{
  "num_hidden_layers": 12,
  "hidden_size": 256,
  "num_attention_heads": 2,
  "num_key_value_heads": 2,
  "head_dim": 128,
  "intermediate_size": 1024,
  "vocab_size": 8192,
  "hidden_act": "tanh_gelu",
  "norm": "layernorm",
  "norm_place": "pre",
  "norm_eps": 1e-06,
  "positions": "learned",
  "qk_norm": false,
  "attn_scale": 0.0884,
  "bias": "all",
  "tie_word_embeddings": false,
  "parallel_block": false,
  "init": "normal",
  "init_std_qkv": 0.0398,
  "init_std_o": 0.0494,
  "init_std_up": 0.057,
  "init_std_down": 0.057,
  "optimizer": "soap_variant",
  "learning_rate": 0.00921,
  "lr_mult_o": 1.09,
  "lr_head": 0.00766,
  "max_grad_norm": 1.0,
  "warmup_steps": 200,
  "schedule": "wsd",
  "decay_fraction": 1.0,
  "decay_shape": "sqrt",
  "final_lr_fraction": 0.0,
  "batch_tokens": 131072,
  "max_seq_len": 256,
  "doc_mask": true,
  "train_tokens": 742300000,
  "max_steps": 5664,
  "dataset": "wikipedia_en"
}
Each number is 500 + 50 x the weight over its row's rms, rounded and kept within 0 to 999. Layers, rows and columns count from 0. Numbers have three digits each. The size before them is the row's rms in percent of the matrix's.

# layer 5 attention value, 256x256, rms 0.0398, rows 21-234, columns 128-191
086:524512529411487469564519481364568490498554517574510649499542487506443438443520595468418533454451613499487596548521443516550543524498558533472562485445522439465496457478517423487492518494499493
097:474568562559609500494475441560437468500682533407471482454428499463470583489550435524574541404513505489425551567533541521484464596500564539487544555510611531476486525544545546600612574470515535
088:485537459497491403424452553503450525470545429465500445583516547490576466438514550532552563493433521450528407537611410463529548496504528441523565503562551489435554568481531510487499547518610518
098:454556554436503469540574460532548510517543480503461560519577541486484571464424536579513462437509487496512548413553447556494491528478543591493417465551466517393574529448448488575541450451499552
097:435456496568401533519497577494440521493454529516480466539580537479505438403481541520476523526525497431573500473473544592427491568487501477535442495568476486562463548453497448579520497544458493
086:536392444483495570438536511486516559532489524462591557440471512548548627526453459515491461498502404448528393561450559475522477493456490409529472384543544543424444491470585598468483503527538491
100:497475504534431569516507558512432568482537465533483446472457508518560519499463447518441606483482423559519539582532567489621548487497509426457593467539433589465553476615622431437402480529494451
094:524502511408392543450543459522473534483483595431456340500396511460514568484516476527491492592500531493511510532547525580514580494470493558451493529518440462510461494459461472550461527529461513
103:559585538468452471465491487490503456421442445524602563592491489494501541458433467570538491469478479561492439440433475518526457540499467587477430465479524437461441590536582507533525466515399521
093:435481415465539484486403470441513482479468471542510504574542509471421512469468551441533511506545476563491511517503583488596512460546546563551569423481515459495426449406560541434573471424477472
101:367547429404524529550505487511498547475545478452554460488613459439463557421490463492581525514556495474510569532533446593517457488505495492483497485510442456536515531458430553449468538538441510
097:492509480548555469629493484483411518484508429467507494494532511530511517417469477519454531600484545527437456514522439454490447482497498502526410546396561483479533540431461524437516512499564516
096:503511510567471576556586473460445530478511344546544520570495461529452439475543549542499448374520526555485566408490516485480424508427505552491522474509549444408442528487484567448643480452527563
095:423450501550576377551530598537503509516501537542458592495540427422497489453479464464452492543506430470444489550478514499591543415556460473562438468524449532422520426529543531464513559528534531
096:471537479425479460460543515369519555449527464421551558604545506551461557450475491550433557462498523482460448484442488418514523474487547519467479493422445525471507523478449466472458518498505505
093:570463500509474503512497458462582531585354525475473532419486556447532566465456567486514513472536509549480573528456454555527440522483471545531470435610557425510530558543513528507481509513479539
100:564450565504484552473503557490558486496480537549445462413460473631495496486522521607503463581549564556522548488507521506529530507538483419474500565472504453530603532526540523515466506435483421
093:439471498444527431482445544514417523459485561566458529508500457436541506527526516421573485462401421540467580417541501540418515575566552354420438539464417545484553452456472564534463413492508474
097:526487443440502463618473573466484502516528458413499435518540525480534525441509457579511485588519511459524546541513436460446481467503548451470500395585466437634495576497523585549490538555503459
103:476430492515490391563482558451509511518563502519516497442498474450526492475488478440513498497597458505509500474448492506416455532531490497420520477528443495556442488514512506595450487546478487
088:536459424563529480528480487541515542475519513507502522520473514549521554550457447493528564426466454586556461493530444452500464494507521498466490470503373420506445527603533466536451450511419515
096:468386477485567477445469556446533597618489557487485498437560529394391468386562518536507566550502517492554461550462496489429435491523477587468573498482491428461520464559542562585489544669509455
099:496590511466544523465438591551572511554526633454477532470562471475447447525491557421521433491478420510600498405508462474515454547511484500492489494432535487491506497522422576462479525377563425
098:449417477532418516541513494537559535536523446454532443488442535432468456402442481470563500459453494529544497509536498574526419558456571473479605500522481495637511546492468502529528514479440465
095:532481525549493652435545592597458489507564495512444485432510614401524426472480504656577497511416410516487523481504508479458479454496558554577560509468468587570427572445538518571501416568555501
089:502519535534511583513360409463550442524507427539587512421484360554489436504469629468464567491473524555582505497486434556453500540437442512523459427516438524555501508576470456466528493424463576
100:431531470542482512436557507496489592467539608518485452534475550445530463498457522471581525502507470418551430462449503562463558472529486580566449528441441543575503487457545551509489499622454566
096:544572485402458544466516433457487460505530574461559554535522522487432424574459487544510466587552534439431454572500424488520546486490444582470568483458544427507566486522424507419482531492481474
095:566345502538473469543457566552490502497589457522473542477524443475434464494489479387485556530529440563453499401478548529507526452540568481474549619513411486565573544516492531555470459471560487
089:462464535535601430523607631577415466553483442547534485512532584401571432604450435516585432437552387552515483556521544407570426469497534542505478448536555532459473482463554508513431467506437452
093:481438495567494496520519487572448487466538524548522494502546553559504506493491435461511561466573486475582558460476469447568593478487450517519538474500444420540458536475493536483554586522459443
085:571500442378477483419487493534489503544393513500357480337511472478507427569445537453488528515608412433504517530501423435538482578537468479443481494410436479564605502488543485533483547527413481
093:409531500542498393459515533524540574454332444459476551483453551575566658435589531524447520498508502579462543489525505457484587518506472585455517499599604524456519450582477518454481479494471465
089:371511543546557540424552549487552484515425499443566520478557525492384593483507465447532511519553508509530534530520526530539497512541596487464577437580440497502481462504419424523530548485467504
094:508411537495543591536409518469547584522515493503543592460495404527522490536467448469427509420460493540562586475445537527476540442510553433483493545491398490540507489535444545512468545491527479
095:545527545544513491575480512459507573503562442474508552531504564474435499537441534397559491395402537513433516504463420442461496599537481514560529525492557577521455485401606461450577526555480504
094:536520483469465470443512501520399508430536510398495468477483606436485534532410479552571449569538473452405514499578451477559480471450363478504543536597564486519493512554423481568605503389512514
095:525420563379435547467424523454557532471425475558412584511482486548537375502472467582513516476450474593509440470486440634504538543582471526560461458528439548488512470610552468469451494400486501
092:480520507364505420535461493495420445473503551523389428479517500461512497513448507472439527536526434424497496456480564443543445431484537492483446568433477477521387499583467547393469519490539475
098:498528488447481534523530497489624452497525538541390454496568582508463544550481592428505553500564477443499521439528435450495361611554456507506523463520491528495488590448525480560496601485518458
104:450565433447492503476362504508456567505449532560542503527474559544510426550438567474498483510496504549601480482507439491481528527502452426519482515401509467454547540530494478524432466528447509
097:520489589528510540515467511426538568500601563523467490555603500458578556499453391462505419432459482523511492429514548550549483512585500573596521477491593597540529518516606521478525458451516454
091:492470538400509537558463477527503437503488441431529529514484390479575468530451465472479539491459509433448459571507544471626502542458519416549551389546442541419449478516462432474474473445492455
094:534539394477545475477482528557454454592480488517466408509577517461506520500448574533487495566485572433524549528500484486433516510542545416446481541439516447494532475506433619460407511465488376
104:513440487545497465522545585462572516554484527595443454511537547627467567510472447565502594522470539593551514537507650412491533408524493492431563522498591602480509468558540530507483497468408516
100:513470578490471577507440544533476466519493527488452490491417481477591477596476508434505543528447525497544474543551474546408473529503488527514516557576426494469543477505450414529481485462426478
089:470599519478463544534467576530559506468495417480528507449520487434466473456572512491548636482547546529511536508470507461499453581455429417540448589573439553522450444540537470551451480513513475
093:460512518559562528533370491470428506571460554505492499455502569574456580523370541552525481430579455440631422448461550547399570492498561523489499472475507507535482440501583538454535533473485430
089:488470479502517491446501477525441514436511485492380459572381572477503444430483475523495514496499513532520436559520507454464418445419502533477464495483486567491466528483600452553422432479480460
096:529528452429539440485544479586495426453533502391533416542474506471571573429467471468462502489446498484451446531494533430600521534539522434610508549470458417494469513485516480491607512487520508
096:434504525565481471485566474473489434486407455527531467545515550454504513450473634449493478521599507509479566521540487558602447474527413554496486583522557460468570567411513493589498583562576515
096:479540556598492593419538524538511418473535518446445527533487565530507559532512419523580557478553516467474472445498484567471366521466580513477543523513526508478501532480451429505396522535448489
093:519500503515475483515547493518465499610581470550497404460530442568604441542585536559490551560460535473388488503541537554487542533575513560546515504445543480419519529402555468459526513551508597
091:571480433498463368484461421560558424395529537488502495464558528572430528464566564533479553563469562562509544442490522490501481459608412540599480482494557509495465588469501488467449373578468431
090:558509493475506410491517507481450453499488569518514452522521484563460523486532434500496502609382467429468526529517510473444438576518421560488489534472486507457461535437524620511488413513448550
092:582541496523498500553474454554559453611549587532576453605498493548537516497573500445415518496515536399468447491502438548427534465466569482411545524510491486501486524522571467476406499446515471
092:419543497429467389500558524503536455512526478543515444582580533388395605442581483523488495473521491418545462465528470467495542483511467475469433461526532446432563529516498545591527420605532540
090:500484520502581530481523546494457555566499540456466489463540481507512568505364443576510490574523612508489563477539518435508495581470497504548566520586587490476514498449480512473464490441477390
102:600524470547473470576417447550462460500419486547580467500475535542453452609503537441420444623524517517503502498481580465535582563490516502491441557501440412514449442494462442481484546478543523
092:606533447400542537521489568522472569491512484525401469536535507500440554455559535445474430558528572423438562451482496465470508450478498547498465570392483458506530396552426531453547376566573494
084:464451404481560501466429432507437493524463536492413507483494566487549475529478534556559588518483557468593513451471424478547463551493474399473511442553582500512560519501415485552500586446531435
087:538549521537444574524490476552493536431588630558475446509475464525558432565507568560575524457507493464484450492484569571453537504371516468511592543550484522470539491504629442502513475470468509
094:466579471547520456584377444585463417518585510519501485467594632487525577556473452548543444511420481468484456517509592397464495477534500552495410538364516540459468503528562526496480506539444473
096:476466493478479518429600484477449477484502563450574512443472392524431457446509450538529416568465477527540515403519497510498525483577476473541485493550419559499436514476470584455509470447560480
094:527419532518483446538558558535494444558473474563507516374551447429521468467460575478337415554598563530535466445528486437475502457528514483440483510479495431460513515533499514404502612517532507
095:469510547467533510526481543529438550501545620440447600491542487458484525445471489425485466484561542576479409407457465549447459606502465471526530499511534516514534496512487501435532491470513587
104:541528560520491463576481487388525523475653479464604483445548522573517457433582508472472539488432546474447488599505511446476514397507572539515505541425528410529438484473475508525596467466517488
096:512466469529542562505568485451498475525378532466503534456460475551525525510433544435503459458546481502539471552453510521451541507492423534497409574545439388460482440479458491491547485470512508
088:511529537516480590529494494461414506508495512465413557536442484460429533528535554464517444456509563455421547493493522507440443535557511462484456372534472574494577466493419449491601536456555469
096:579487437540454438477522426495490614416526588510477499536502479550612462468398531565574516512534521450488463561568564541585471504530455523426543477524557522452579495479536428512567555615526421
096:382541622558374505452422491524483448456412481439502525450467412559451394523440485516526483504548461574519439525461440543489498507415531481492433469506321472544419510454481488473406550481499500
094:488505539510432464527388495470581487515512480534408508520480387532519454498489470356480499553572465490557480453471439413537479581541425537526510414471539500490560533510476468462479486537542481
097:475529581590418454545488466491460485503473425544494539503474421443438359537421455481420480481512540473406554530537426483534495432589431400574463516541464560496560571468488568523559571531451542
098:485461473512631485498395518529405452502540490511410425500529465448541547527559536523489552448506474490562469574484479453514542522575516480459484462388530531521615610466580461395418534593621499
096:454480441428527502564571477419543386499476522409467569424511420523537515416470510467515533571523513523502443406534475444457454579572541509452481563487575572493589521544388456496579479461487449
099:651494516502502579447558436536548446408463556512480461510513531440462454594440469517537450571614483609506575516472632515474512530476465548408484466489400481494470445576470514455468388467561479
099:506437605441590525576434495491431554529559445472482505390519576435543535458440519483519456461530552536578521411504546534619504506506551451485542479633506599551467525574445484449441498502547511
099:501417535455554553453465487443531475557485519376500554529490433471513473484479487450483446419487497571584416402492509507461512501472517404544462490443573493526497485448505453545573449433505515
097:449481544468470494456526485483544388580421470532567548501470472500620533498457465405512458513533462516528566467453547467553539456556480473490442417496517515499547492548510480526523489513494531
093:486504526488434487487500436482498521577569399505421494448583513485493534482531492529477543556534611538560495544504441574521505503518506477593447529490465432472504524491480511432510502453420517
089:531554557600502591432531536479575512592440510532534540518508502454502562493542404523505555443527531543561522499434542543500513515505453578517533481554561541451529380510479665547438511488404553
095:480517504506457456482576521512571447558497414587427542454551528538520463492516395446434450392608447492482463502576501529435554494491472519493422485480510494519531516433451498432573453548436541
104:589458473494443467499441597574440486460459508487505547508512539573400552524507512553500508474568402538423443406453469520497518555439459554488410466534474455604447453548531495457462495521558511
092:451490535497525428396517532529468503543457444496531536466463507460641535412472482542513471417423474504499511554556550565383488533431387447524513523509471547421524515483554429533533533518487518
085:547528373545544513520552425521489371454485503548529505475509545562431441544416502530476440415488601490483494494539545496466480585557576536458510479465421440476412476462483424556528467534384465
100:518537582517646441511483566465430443387525474500538509535558448474464508510536468522500501598481516428520458487514554445489496451514496463500515462526599522420508524538592516476566449497452527
094:483439462479494529389537495489510589494499468541493427524488509494457502506523540514518431610446582547633466546522468534516505510521431380426449479470595516512496477550553537565445434397496500
091:557422533623468478551548493494499488506618416463528499466527473553513512470529479516461575438523513518365484478524450432548557400511524566472532431499393504491469480513581435391546476527493608
091:446454463614510443489503508525530380558482562524520443496483470570492539535479466348390468414654474493476563501435523526547458541427569460477438411516485600365582515522580453501551525438435527
095:494468442514485518528439506560634498479523553561512462514471551532454591545530389423497551514517502492453475579541562533608495520576472507521506497572470640441517499460525496462465479545532508
095:572513418511489517425526450473437460485518555479536550568512619510438483480557523516553507553498440461477526401539485513483602532556520536468473585534526526669504524447513534480568529522457479
095:544471501515505511431516569435469389501525512452544536475604477469463477488529453500517412476510503480475506514434612462496441421467506458669443514576471542521488455521588506502512520521563531
096:455499503485512573504528529464549476480480579443515546588458491648445517488503573546498450605509450545540447503513461492489525448517482404442552585521507504522493452604512524444467485482498473
100:489487472564462537451499552500458504685430559486448487435496558456510563494479486464510609533449444579583463543481549510503470404436508588538450515530501548512559483533512492515447595528464447
093:514465501490490554472425429515562432464553501534580494514499515547546541494523501473490480549512497499529445442526470445461496577510452496625396423485505521540482642449462528481494547465411490
094:462471409574510484450525384466523480529470467470559520542515447428484484421552517390483572501497488526492542558446430528478494525546500484522448529555516527545483578462500551412463508494513513
097:541515467499551504516468557525440450622519463519457501509512524435518536474424537466497511591451484475491557617496481506478539445479554405641585387468459540440393527549501540553533533544567477
094:483482436589576495553517538523551445434590526453498412536556576488474520567492471440502437528476436500554532496513555532470448527480634483417551504541544501402506489484556539535488687499540421
094:488490634520505463520578528526529507479539447537503412520432464422487492437534387526443525508492413462504448503506578469465591481594541550496531441487542459561465604446425374545477405441487543
093:485476519443521501395486447480431467480532474444472517451442539533555537595525489561618479496415404379619471505498467442539454469511414505496515453518482551466543490557356406469539615491451573
094:468487509523502503494525501485486603474511504544473561583527485580468519447496532520516556451570515490421554495553524486546476438590536569461548516523553493525529498540504479595506433474525560
096:444509527460608542435506636370451500533568528432417464470466559580573437440432545521531476428530469466483382469497537451392503480454557452512436549511523470424495481415462393489521466467440425
088:547622466491487500561472545452491457529557559509548512561504440550562528536534563577427463541486600484502561467554441475541493531484430518520520471418545533517444480472431472521598510443502431
116:445582428610416543526485503524465521527472542482628477527412514465552476574528429509503559552494547496496516501476494498554464506435430595553560521487503535479415580485516446562506486487540580
096:477460521579508563584442492520356388470468465529551496422529500482514570511563490396401494498539578528492448478578564501553506561528512534544464553425444500558490483440553589548503527505479479
107:572461505504525429522396590590491505525534484510488546419492439595613467501557416554529543481530417505525553498520475437463514491476570544488528551488543558436555533508516390435532534529461471
090:542517546449441427459514489482470431460473462472512621563490471473418442521595482491528436497445523503507514542556511416502573516483537462532409496519441446533509441480492567431527498409496590
104:481451544552517501524621451426509505542392471580356494509497488479413556478461484451523510458584397480515449443500489391472433490582501496487431399479554472614544468479556521457476506529589448
103:453357586501488446451485389502475445535465455467551532587475524446519475546503559381552503464502477478474542467528434546461467395491479522567457544504585446551457401487514536525498572581431462
104:551497578452577421457437506545427507439537600476482517484478453480567503466526515509456530438492473455497486465545498564511537454494567473447426489476519501552494438469555472525453468486487528
103:587493530548560479473500555459467466415564461449458567456518580502459486459406563634531538524479423514447417449442471487572480504462529540502462590541544601445448525559438510455526483518457506
103:518438446523473454520506455540551564506495497488563444535474496580499520558617460543525523464557527535555562602430512439439539492570514488549562528424496436494479457482460573623483456498596488
103:495453505519526554523394592468515507519474523563633487443463555443419516612478423524515444499503528523442389503532473537510427545426495554431554524589528544573459512483431484558535434462358460
102:518500486574481525571572487485555508507502502535567461523441585396505512474559472462548563472471469519481462473532582417386615548526527534463422544469456396548454541485516539499459472428552509
102:535605531468478549512509476523483464463523527511524504473564516566552483534440581399457430464483424563458523610534485504462485479471574452445478478535499548507450504503528462574534511549391521
106:578570545409479493406535494586443550502448481516420548529518435464485435472538530445523437521518574510466556533526451455479578445510502388476489451555423477438473458513526516474463439561357553
103:462555414463516443468492531440552556456556604535544467564508558465466609515491494496540490509512473488592559485548442444496515545442533531540427484490538527554528474551443458562529507462438425
105:445471476579383447555383405531511487550471498556444488551448516570487495528571491503524438523510512475550613471520507484467488454428495499537487423426529508494498566513451548583457530452608490
102:481513457492387559534528529465505558530551435406427541446486453539412506445510568472525521510527512489498522551536407562453498601527459461588517546501437613478509569493525438449429429463461530
100:539486467495423445532506469435539487509465442471469508519500380506494499559597566467528497477452602463390487559448457404532409429502419448545551390541527531511453459450484505543460556510518485
097:593533486504474525443518409442515492491483391527556534530533522548546504469505535567421542549455558480502439482455485482444478591421563535519616586557465384447565500477509557544512475536459478
121:491559524557562502431535570470497532510535590481630508571468541491502539447443532570503515560535518442503528521493455520458524495499483538440504510574476550523533592473467457459521539454508398
103:573507429559534483470513519462501522497517427495533480548611507550543559514492497444557480483532451505438485496478492469586470405581552525387451490419470540472512471460461472498507497498438475
098:444499505425525493317491475643504461502529519480492504488507490495407476590524553493543595436526500562540519545536414510511504512434483440631390462503553450486394508518504523468574531487551528
100:606514482551470525492531450466476502592447601447493595461421490492418421648525525575438500529404531469495460509530475553540493382542535468440421496466445494443383485480438556467460542472511434
105:476509472518477411586515529612534587522450544379513583459622489483550456446488462394499621503531400535480408500453627494465591569450533487469421504508454530459505485558486412469600461511548575
104:488421539366485550533499462496449594556551517481598520440481594507537519546451535534471526555483550452439383497633453497472497508487467551381526457509549541436475454527489559517455537485536401
090:425520492487442571593390394542486567525523529511464498488440454520549481458475557504502448501461426519505540487423513490464530527547537485400541463537549593503510513468460492471432474478474472
106:529519506431537442527439571483448468453550503425443608450516465448474517517506489562512527581506495445553452516461563545506482497442419522524460496539439430415346380514460628613404511517523497
099:490447562503489437458408453496467506427545447517518566616461466502508382391591507436504506508520464532463486484495439448499492547472521425482570482441484433515567448543471466478453538546580504
098:542510529455450477498573470518434467412465471464431450523616565473524520491429486503439348512431513444508491480534557428556527526496443578576481479489541561419538432522497489463601535425523444
115:494483544497473523446474494536484508530484518511597457528427588559600501490494466512448526496525490439535476570543426446467552515390499397429482445522534518464551415503503586503502564494515475
105:545529566479508450488441530451461492483587452440555583500438524502509492477377532611536571464446494506485547495601429527555547499440489528446540544557546554435512492492543502511434523474606584
120:558455520432561541457526519461602508540466607484572566488447436481605478547595572418415487509423480465544473556508587515536593586496497546548527487549418477450471567631483529467566581433485506
105:498587487464530502571513532532571602486520560471358577537548436478452514485461574493530508560498511534459484425480462445527554532513458462447353537451508430487474486490527447436497460530510484
108:501622464425398410626529531539497471560506492422481464498446426455405518462533511537512510532433511514472485628592554485433455541505526471475556422530508535480464557491558528477461494485601468
104:456404492428431395574463475620433432486488444429467510488591512496578446545512504530533543619470512492520528514513506502475556425521484439492447493543472642458546420499490474584507556500476518
109:456490466557575518456467502501488419461483497491502565474498564521440464512433495491425521479474541430473552512489451488424476572516537456563523462557495551512532492504457547458488544477511414
105:423463557515456567516549476515434451494531469544536532440468429505445487512535550485499426519488608422584532545520486506407412515477498450497511384492487514482507470552585474527455620563542497
110:475480559580507493520606383522425521553507398546462465508538486462514429482487496457611433464504474446493424478458506396570504488565563545471460473394507512568654519506568449594469498508507442
105:507484505525465548510450557433517459463568463555512492395429552523455591442548534490565470520434541491509499540450461524455376414476493500383562550501448439475534467615412464463450422550463559
113:424466574454430499447481479585544543480571537491456477520523439491446430493597543554521563508483356496491530425534544541517584526463519447434512560481573511411551565614474581476549507481509438
099:464494535497450557458545474537584487597393502561454539463431571490426544458544505416505435513498613451415557476466431541414500433488562479494544483538522426518551419455580449485456483514446535
104:492484521550524543485483545443441480460521426522487481447518551464473510583479537550542529459576550509405498475527484471476430463516551558558518441589404487463530460625478544535486560451498598
115:435484538550511496424489424514491502481387523511576552463558492468519531596483472619487413516453516467499508455477460565479538502476545533426469473592480516480480504487551489468436582471518417
110:460465432503523535567466505517539530508447601500483468500544490462399503507437528433422516457437469576508478596494477546408426502492526523434514455494420418462468462506535469428484530526436405
104:615607516487464453542532500470440486462481474438436567458497397475498511472434469532526472504584495508491505492526572528586512482426502587529518576529435437463480470535503470486495524462487550
108:546535512395476514473475518459490543522482543440390520408505528512407557378481409540482405473467513475432470489432524513475509483526442563491598521522486540455454472492497479500449459462388530
112:523482447561582419513448433550482585485495472551455475533542511537515579464471487466459558559487486523544530453487472460550533439598442499459500506523537442443481492450516421471439552554567465
101:502524527487478422539497442481449532546484454501515502550509444461455489528527455386545508528488423524500405453503468444492471538462513585509485422515531503550480561414454491478579517429539493
103:469466484627521345450494455517566376537513395488459458454511550590486540585461499541532458526508448511517495497486440548484470545574414546464453607588518498472509524520501400520500483549510488
107:538512576424528510426445456517489495506416530527540524523481398454507468492570501390555594500554548581525573496526462499496591534492527500510544464427529490474481413549442465578510495514490460
112:606529498409376528540518540423537554585489526490375491452516443512407449483417445556571497564432474500460566494518550610539495548542519541479431454514464484548600519525489482486454464538468603
104:488568468486428456531547513474477557493472494488472481479531489433476542581494533462443489484514573506575433505585521446562542429509414515503546470556560448547530469375473483407440593421555500
110:495476550477538449530543501506584547498506507461609529500497442497547435481578582428506488470497502513457407457505493447512480584635506464512521467431590479565490440457442532577515442433510473
103:443486440464571586478547471438502594529500525487429563582434525509510491466603506481491457550548451520490489529526456423446448493542430502491580571506521451533509583519533564499496574562522443
106:421479518439466530504514499517572549551480477474537426517527429415591565529556513422545529475525567505463488538486438483503485567454431611437558468443501407578484430534576475459480453541471530
106:502449462492446486637511481519543514443446436549344503574495509560533506543489549501557596471480395470497522438496520523515513490533518490505446482369469521559498628520525462441407474492476585
098:488483547470486426397550558433577557488523551494502414477532519462489476442505488489536587474466462494508568409395437492507484516452550548497444435513431563547469517468561581499533491475486459
112:440488509520563426541464481480479549468487525483525483506498475488526579536454466579515419506469587471604519496514477594569528458564497474589470507481560468545442530543509424402498491476607515
106:610572556433502549442449481609548432457435579412504511387481453505545503478468519621455528573508502621553522528505562578434529613485426490530518435517535462411489443572570547526563531453521573
110:562461529507562411632468377479482466499510499553480496537463507521535466544487490573486485461502481507475467572430500564581537447524501517528541572440506551501522448456455549553484466527537507
104:506512498467564511507504525473476541515400625443488463467512553475508484456514468381502512537398512489432550360541584478603663413518480455491432525477491488553489445483500438535554504580457552
101:467446556532548494537567485523572538469490497472471483524550550459481558499476432498549526504467624400447444483520531553594466488479516534546425490519490510510488461494556456495546492622557444
114:439537436514385451583472476426551490491464469460479489543467405508447425558526519513518538503473458506479525553523486512506440583507480481459491515415556453557464580491517544458416518581447486
103:547461425395540419438496479503513521564555537486520544506546375484602574496412530399432444474447410383447551441485514471472478551525380549576475495456508450527595520479564522461513528431489524
108:466560496492480639537463479483415522490586531443428564491455529473511561507543610474503532479513454553496501610459549484436480461530402436473432509519418466523404541480517523513482526560616478
112:525500586424465526441520511457432498505554485471510518473460490538533521491478524457457498575437480423491604437516485526505609502534530522537458531589437485462511492603491494474502487479453517
105:463509561531503468508491454456511450552585481486509501439430518557516529504454510579497452492565540470527403490422449565518407630556518533542596402541439470549432479526508454487600526427464466
110:542455432553583447490444437485533493459456521466565517462515539491509594450488503532445484515510503478464547433555534557461608507366520534519369480472530601497558466472472502494489385415539523
105:467468493581517582506547476476469487509453472510409521558454481557480526553476456566541499481542472530470367546455513513447343482630501452487571548493446452626471531519516451553449495422515476
102:511519452486477510514498483528511565463477431569492492446529580477504478599583507572568587534573550535451480540490546482522507547474402410467561453547484491528477541549433508544572460471510529
095:503539468460446556487528490541561558436451570536461445555452506633468484512574487550519548517460527502456522503557526438440478403436500504512477440445510500436527508458528589481534452476438450
097:534493615456418544488470407588502509527630499463505482496461489528574583501506544499523528547474264542529510517495502454498446524421488480509516479473491421518602522521567554586504560560471460
108:445535493577486456466507477509481452473552594486495538513512470501502465549497559506417622576541458531502415452519508414455499446498529427468434493466504468474498472464510579494466497466606525
100:448491519543550542558517513530498506500652448480521526493479445559589479619477446460528457645471534489441442599530411550472480555401549464484592497486465528489518444487382451468580529471448466
099:437468449487512591465460432567498628437579454478469540529526482642469380515499421580605480525504472452561607529553575498421503415442453529478524507510525506425520525561520555553408498504582478
111:466489446472464557414415422537567496466442523549538469484518446525402512588560467460481524529604512478410499518590467467476438490563492435444508529499479476526465516482472595546491459460451507
113:480519515440518475467599583490464515510615496428522491559508481529529474465479514509493538500631450563500510527480530505545510508469498444549497551617481581523455554528486503489527473572506613
099:478535600476454490457511441404441472551468455499507502550451439545484428521611496498532501459490456474525530544434513453508466543465488387495522491530451473480448455506472514473537521581566480
111:473519501475438504563500517479587429589515400504477438469524513541486465443560555564587528504453582328487504465531500488518467522515565443493576483524578616488598566460509519569522497541521432
107:525428544427496512508629353446437461506499518537500574437534533460624546550412554509505469413480511503510500525494501536518398533515516529555435460510413460520509434609435440452501466437364516
108:511577536399442448528514471525539501558467555490429502538459520414507513550556521509480523370351427488459555523523492514541585542593494464536489328565483473511547489460571474457448497566545514
112:596548515549517442471507510374476489494546497498514595532582546574483523397467515453455536475465438513515546541474458531520487415475515497432470478626530460475553489566497444516471496514451490
106:337508568502388558475485464488512496505472486532459474493520558421538615414494485462455385494488565539516464504460522476417382412507413545528458496493472567434491485482535616471533478463529497
099:489483413556438485473483503494499533530369575422565482499484583473502468434489536428481533511497486413518592467586541525454527512452459405418471484545430434561487478446526459608489501612521408
105:447573509485540421534417539445531604439539497450481505479451526483557546480493462429506601515518479477539462534477432448518536463404529622423513520464478448479494416493546463488480546487516541
104:484457488480499516440503475470480501419398494505464533489562598453463448602484496433472536497465487492502502501509364494501485452477481453500393403399461461483437409490557547499521540569534378
109:484485426503493494547538453451492534509538492476571535533510491489509555499440523426489428484548513570419447441556556477489446532521472495325557519528526456620490520489591499491452516378524487
100:447471563468563445389480436522494660424534541496528495581539510476536491453452538436482486403540491517400475476458568475471458511389483534490498448488514539522536498520531584561513521546471561
104:456452468467573481552504536479466559455358561442470437487539573458523604469464484386506413486542470523503393469452548509568588451466451499479509567524524470516614441470558474459478471527559516
113:463558519469510572601549585528535493471561442486534464516424466553520582502489510579475460526400649329524422566499489487475595499406498472473494566534496524433611470545404553436477531449502522
104:511458549482586547443555404514543570566678526417467403395466470543486437591514464538469585486466375521526542557492513573502457451436474461530444562613521486577490481572466526546495509542483513
103:530493529507555522437443549493521429617512512610577546554510529438497558553430538505481592483510517534529477612489488514527394485551413595465567415514482452541446520498457535514484560583460505
105:536513501517525597530428497499504538440544516460445531529509452471434552406467552463515500505566479453467535431560514555455517531492534472521548598494449478540477534571526472578515489436525600
105:518494453582498553494471433564493554561480532598552555514487567496523559489490533512515543439440388523477566552481550576534546503572487541492429511473562520519504514518438503481523417541498542
092:540482480576452457520502497436529473575530488440491528452548451516581474527511458508452373427475570475356435521527510505482456514563562515432517395553526520566511524558511496403467516548512500
104:479481537535500600476401481558564497488486552509537521469455511476476500586492526609492511510497596568476493481509504485405555492486414522576461564558534570453417536467484570445479511471501461
101:476521525552423552541525529567468433521521401435508490545504448508493443592557480522402545458433527425397480476424398475458481494493567483486567534517415529487479537421443524567456524447600416
094:476547598527498527486594432407512527534470509559413539497439518527570454500531467512501524480363583503454455561503456485542495555534450456505545539511552491504469492537404411485481487528476511
102:532543416487470513550454524495509518476538538529383506521539493408422524537434483606590493438446542554475542503399500488562560492582413457503522471481501547445500507593435541431517484407499492
103:574488538498565529507591536465522483408519462470479556581491473467459512519361507541474416460491527433442507545529440507553452484526513484423572455531441466475584518481415535522558602462460473
103:492512534492548520460481533500482465542459524530473442452560559448473599507424439496493478467531496536530550542494522581452420464510600557433506476410550546484468546459525428452518521516432474
109:511553483588382509567549512446446566585512561430528439478416429451459534529496569470562473551476506464537590586402484526491506552421546457568498480490447575454510532534514448435532452512571463
097:560495566510460514536529494516471543607438576427487525522510542440456459427431511464549537517392575480554412478563462508567516466527525523493391450483520595547514423473483417408568496479495515
099:491455573476535426429609538513511401493518442566501462470575540589426540584534425496504546528464553514455431524492506544494544435558505534504424527405501461396414474502428609463531492515493398
111:451507476512485479506487521425514534525494435531532442502482536567477603517521489462498440439536544444568566464529443479513451491416539582522531500340552455503546501519543502507512603472529421
108:521501499561491501587492514378505461584516571487503506484468458468513596596497575583453508575524510585472415566503494537608414527530530529507534529521458507531496489458414434446492490552457451
113:518499525458489470485514493481484539573556555398498529580570432527503524502506508473485500472413524558487491529572452509513442516405396431454471499530540527511521521533511537536576631474464592
107:447421610525521538422502463565515488522536437556444565445545524528482472626563430458505570570525464496570505469472481541477455424635503435438503443496400483477456388558563502464449533494524409
110:500470511520505405574521538390494479567511462484500531512462540536487397498486536585501580534476545497439477472455483574478565559493486518511509428476479635502434388443450543475562514534568477
098:458560506503477515506465643469437505525493447556491434454508590574512507562478467533519523518598553490488425462530424446483547517548495495405514491475460610485456475543459477484448493513515415
109:491491485453433456566498474503465460421422401515622523623455423535482485607508468562571528511605502511600488474496524461585470572453544463532524449463433471489485505529488528591463606432521441
094:493490564467545577521625446490594402431476388562514473497467474483353519559519436457495458506480499484447487521547625513581487528536494533562467574328538527489498545544528566546457423468603559